From a checkpoint of a small transformer trained on Wikipedia.
Size: 12 layers, width 256, 2 heads of 128, MLP 704 SwiGLU, vocabulary 8192, 13.8M parameters.
Architecture: RMSNorm before each block, untied embeddings.
Training: a variant of SOAP for these matrices, 901M tokens, 7774 steps.
Each number is 500 + 25 x the weight over its row's rms, rounded and kept within 0 to 999. Layers, rows and columns count from 0. Numbers have three digits each. The size before them is the row's rms in percent of the matrix's.

# v: layer 6 attention value, 256x256, rms 0.134, rows 84-94, columns 128-255
# o: layer 6 attention output (transposed), 256x256, rms 0.124, rows 84-93, columns 128-255
v84 111:480510577483486500501512478463508540485486515491485518481493502505520452519516471513525498451464471502527495489459508477502456525490543520512492480503480502499482483482475510497474514463497467513500532555530467495477463499526475464489501547532492500539493524497484480522484495482470546538466518539518519484448520494496510484506535517533515515500457506479501508512559477472490529514501
o84 104:451459530545528523480491503473502471483474511522504543492544498516512473535500494494501531525494529473475499519503476473485494493528535483507523507492474465534450497469509534496489467479528527463517513529519516469530503491510521519486483499518533514500505504442456519455497506544475527506457508504491516492508455482503471522483492509507517481476501552482496494529500484531540461537489
v85 095:508514516493528518517511514545520521475447542505504535482522471542490494510541503485490515510530503519504518498512499491513498510470469506519484510543513522482485496560525525479502491434506510517499541476518475525519529565461486493530507461470481526515476543524526519471496470512500502483462527494524499489494502512488528494490531482497520515507515492499497459460510504477495494458463
o85 093:518524499471539483478495516503546518524512525522473517482502475496505517460499526474460489511478506504491472514525534501526510530511484494513522538530558480494478504479487532497478476507492492546478486513516504504458502548530513507534529506512461480485479484504485437517523500481475492481493543511495525478536505515474498492495545488512495495554563495514517500527486477481523462485466
v86 108:505569550459497514518564484470509479493532513487545507500476522486452505497508535507507492452452535473509533493503533478471513538479460523519529488516517511508504523528498468487526498473461477468546455465463518493532469496529481494503488453507502505512471560545509466499470501544465527512512522523484483520476505506481512521515473482481516474525493458504519458518525501488527501482466
o86 106:484507493529548502496518480485496484504515482474521488508495467494484461494482538506501466495505466492445529501502520488485488528477482477518578530474567493499499498514483558501551499518482488505544502484517503499521486512500587496465463510489475519476486544518505525532480510484516524525481484470481514519456460522480543511502503497483519460553457506489530479565502497491534511496485
v87 105:500517522459485490484499485547507517468497470508531482510519510468523539523485496521502489510513515504496517522468562516469457513485504433480545448518512450491492516444456464561484483458532508486503488548511503473507471519485479509471473497485531497492521530499493511506512492497487551506494506475493534491521514475507486516521444504489530477543521493506517464507475485525483509455440
o87 102:562485497508516461497488470477456510459496473554542497512477483476519528481488508528510536488528500505486533502506501479521468500520451459456452451487524452487468534469506522506474494536519541468511500494483509484516458515520541494523457485473515551526510511492523512528492486553512515495481528484520518505502475476457515505515478492467507507494452495523495496499513484509520490492451
v88 100:516487530500526498496511497486467458559451506494490480515511472486470528493511553463468511536527527465521490494451515480479566491497486569546533474457509523495530443511515418487480518524492495497503468539456478491499484546493477476497481535499492499479468540522493482553468536485500499530527490527499489548501483491472505520520521486510498499512447487515531485508508546526533557484502
o88 093:484462495480517483458525494501480466525490461517458435502523505494474490503522560488505538566500523520493461476462515468535540463504467513494510494485501530514539515502484460497497519486464455482486494509498481498488470500504501503484534535504476478509482519477465458487478484516522507542494510482439497522508479523462498520556533479481486475549505531526510468503494547500520522489530
v89 106:519489538510494507515479495551544500461463520449487511519506483508476469515510529481483502523530475499529505521512472489558513502498540506513509498527520504506483526488540530481465483497459484486520513471546480497520506521490528491469513494515518502522512481501513493507452507522545522498443520507483519468478521462454507488511514546522491498518502482540499518476494490480515499485479
o89 105:502516474491486499495472461534530488510486492408512497493541467481504430490495518504483515485529476536529471519474478532496510487500531525487536506507519533504449464436554513517522470504498527512496498454463520526498509545458555514465473479490464504486484488489533485524493509502498516480466481506482536476476487480466512486490496492484531517525509509474491491450504462466464500536485
v90 107:490488454463551510486521516551508473509519474515478510530452507514514482463506463479490466521490490495522528474465490530504506527462509486514515525503509512489475495470508422518540541477516508478533530475492461498520484503482501505484457516551473481477493476511516531506523537507465495499527516501530494477505481503532507517506487499453517511525492476451470517481518509529506517492498
o90 102:498527490450487490498464516478498486528509501527466523515476503493508557455530500461484459499474498500518486490476485527498516512468484467528556509502537480495501466483487468526533477505503516486486505522542482528482521515504469470475501502506510545511533443526499512528510524510492531474507520541519476488533536485504494511499502455493510487567492491485490487488482512566525475504485
v91 093:495475505473508508552515500525488484517484499475497506476483522496516462479521495531445489512526526512488472496476493532525461494521470499526481484466510488522486528475488527542501490499476511480493466502486467530481457504548497510477485512496583509488528530494548467486491515474509506531526496464491450529463461492493488525482491454508539496515481513472537470497498512564541572481519
o91 093:478467485492469513520529472488469543491453487521495479505485522456519506495495529534482541495505501513508506494478504482498482483464479510506493504475551548530482526517512456522489466501505513455471573504491495506507484486486463504526475534518505513502501509512526521500494501457496458520501522485500461524486424477521500473477497524482497465499513502487516508501434518496560546443483
v92 104:500479530562495479502510475481483482488504478538490547488481497529493508512469528534504491493511524499554483505520540486513502521484530504506470517526500482502470521505556513464455496518488561539475482491489478507495506497491524481470473478474496495535486518468522482519518493511501487508438499506524498526502515475497464485481502474469554499495542541511505554528504488533422526477518
o92 103:552452495531487522475496511499522481491473489504483552479506495508485485489490520503505493478525497491536486479507497476459467509497491473479467534543537461510507493484503483503515474507480503499510507497470474455513483510490491482419496524474532503474509544438510489501507491482494486495510471446487499513519516486503446507499496496534516506525505516484483471516537488484413518441490
v93 116:495493488547508470455502497477493465451443472486531553553528522446511503505485486513515495531525515524459498529532526486513466518505519525514490490494505503516520491503501554466477464544479496519477521520491485484504498476453460508504486502465473446480514492512506492505495510523490487516510481522485500500502504467462522535513516538469490492511548489497467523556476468466503485492515
o93 113:528526483463519494479509468496520494452490511464475480495514551538465482540529510507565498526508501505551495511538508515517492517454484504484519512523513545522524508490510488523430519505507504512538474518481499532513516514475516478522511531480509490547492535515491473515466522483484517517550494508477510469493543482487505542489535523526466494491480509485479526460536495456473512522484
v94 107:480481482511515497510494479501525510493513534465538482537498516502497543496486471489499483489472507526463495517512512518494481470511539471490513504519472498501515518470531502530462503425490471488448500505518522527488510492476479501485528479484491549474531527498487474543497523570498483495503492532529525557545502490510477508478500479496498488502505478556484489458481480478493457518466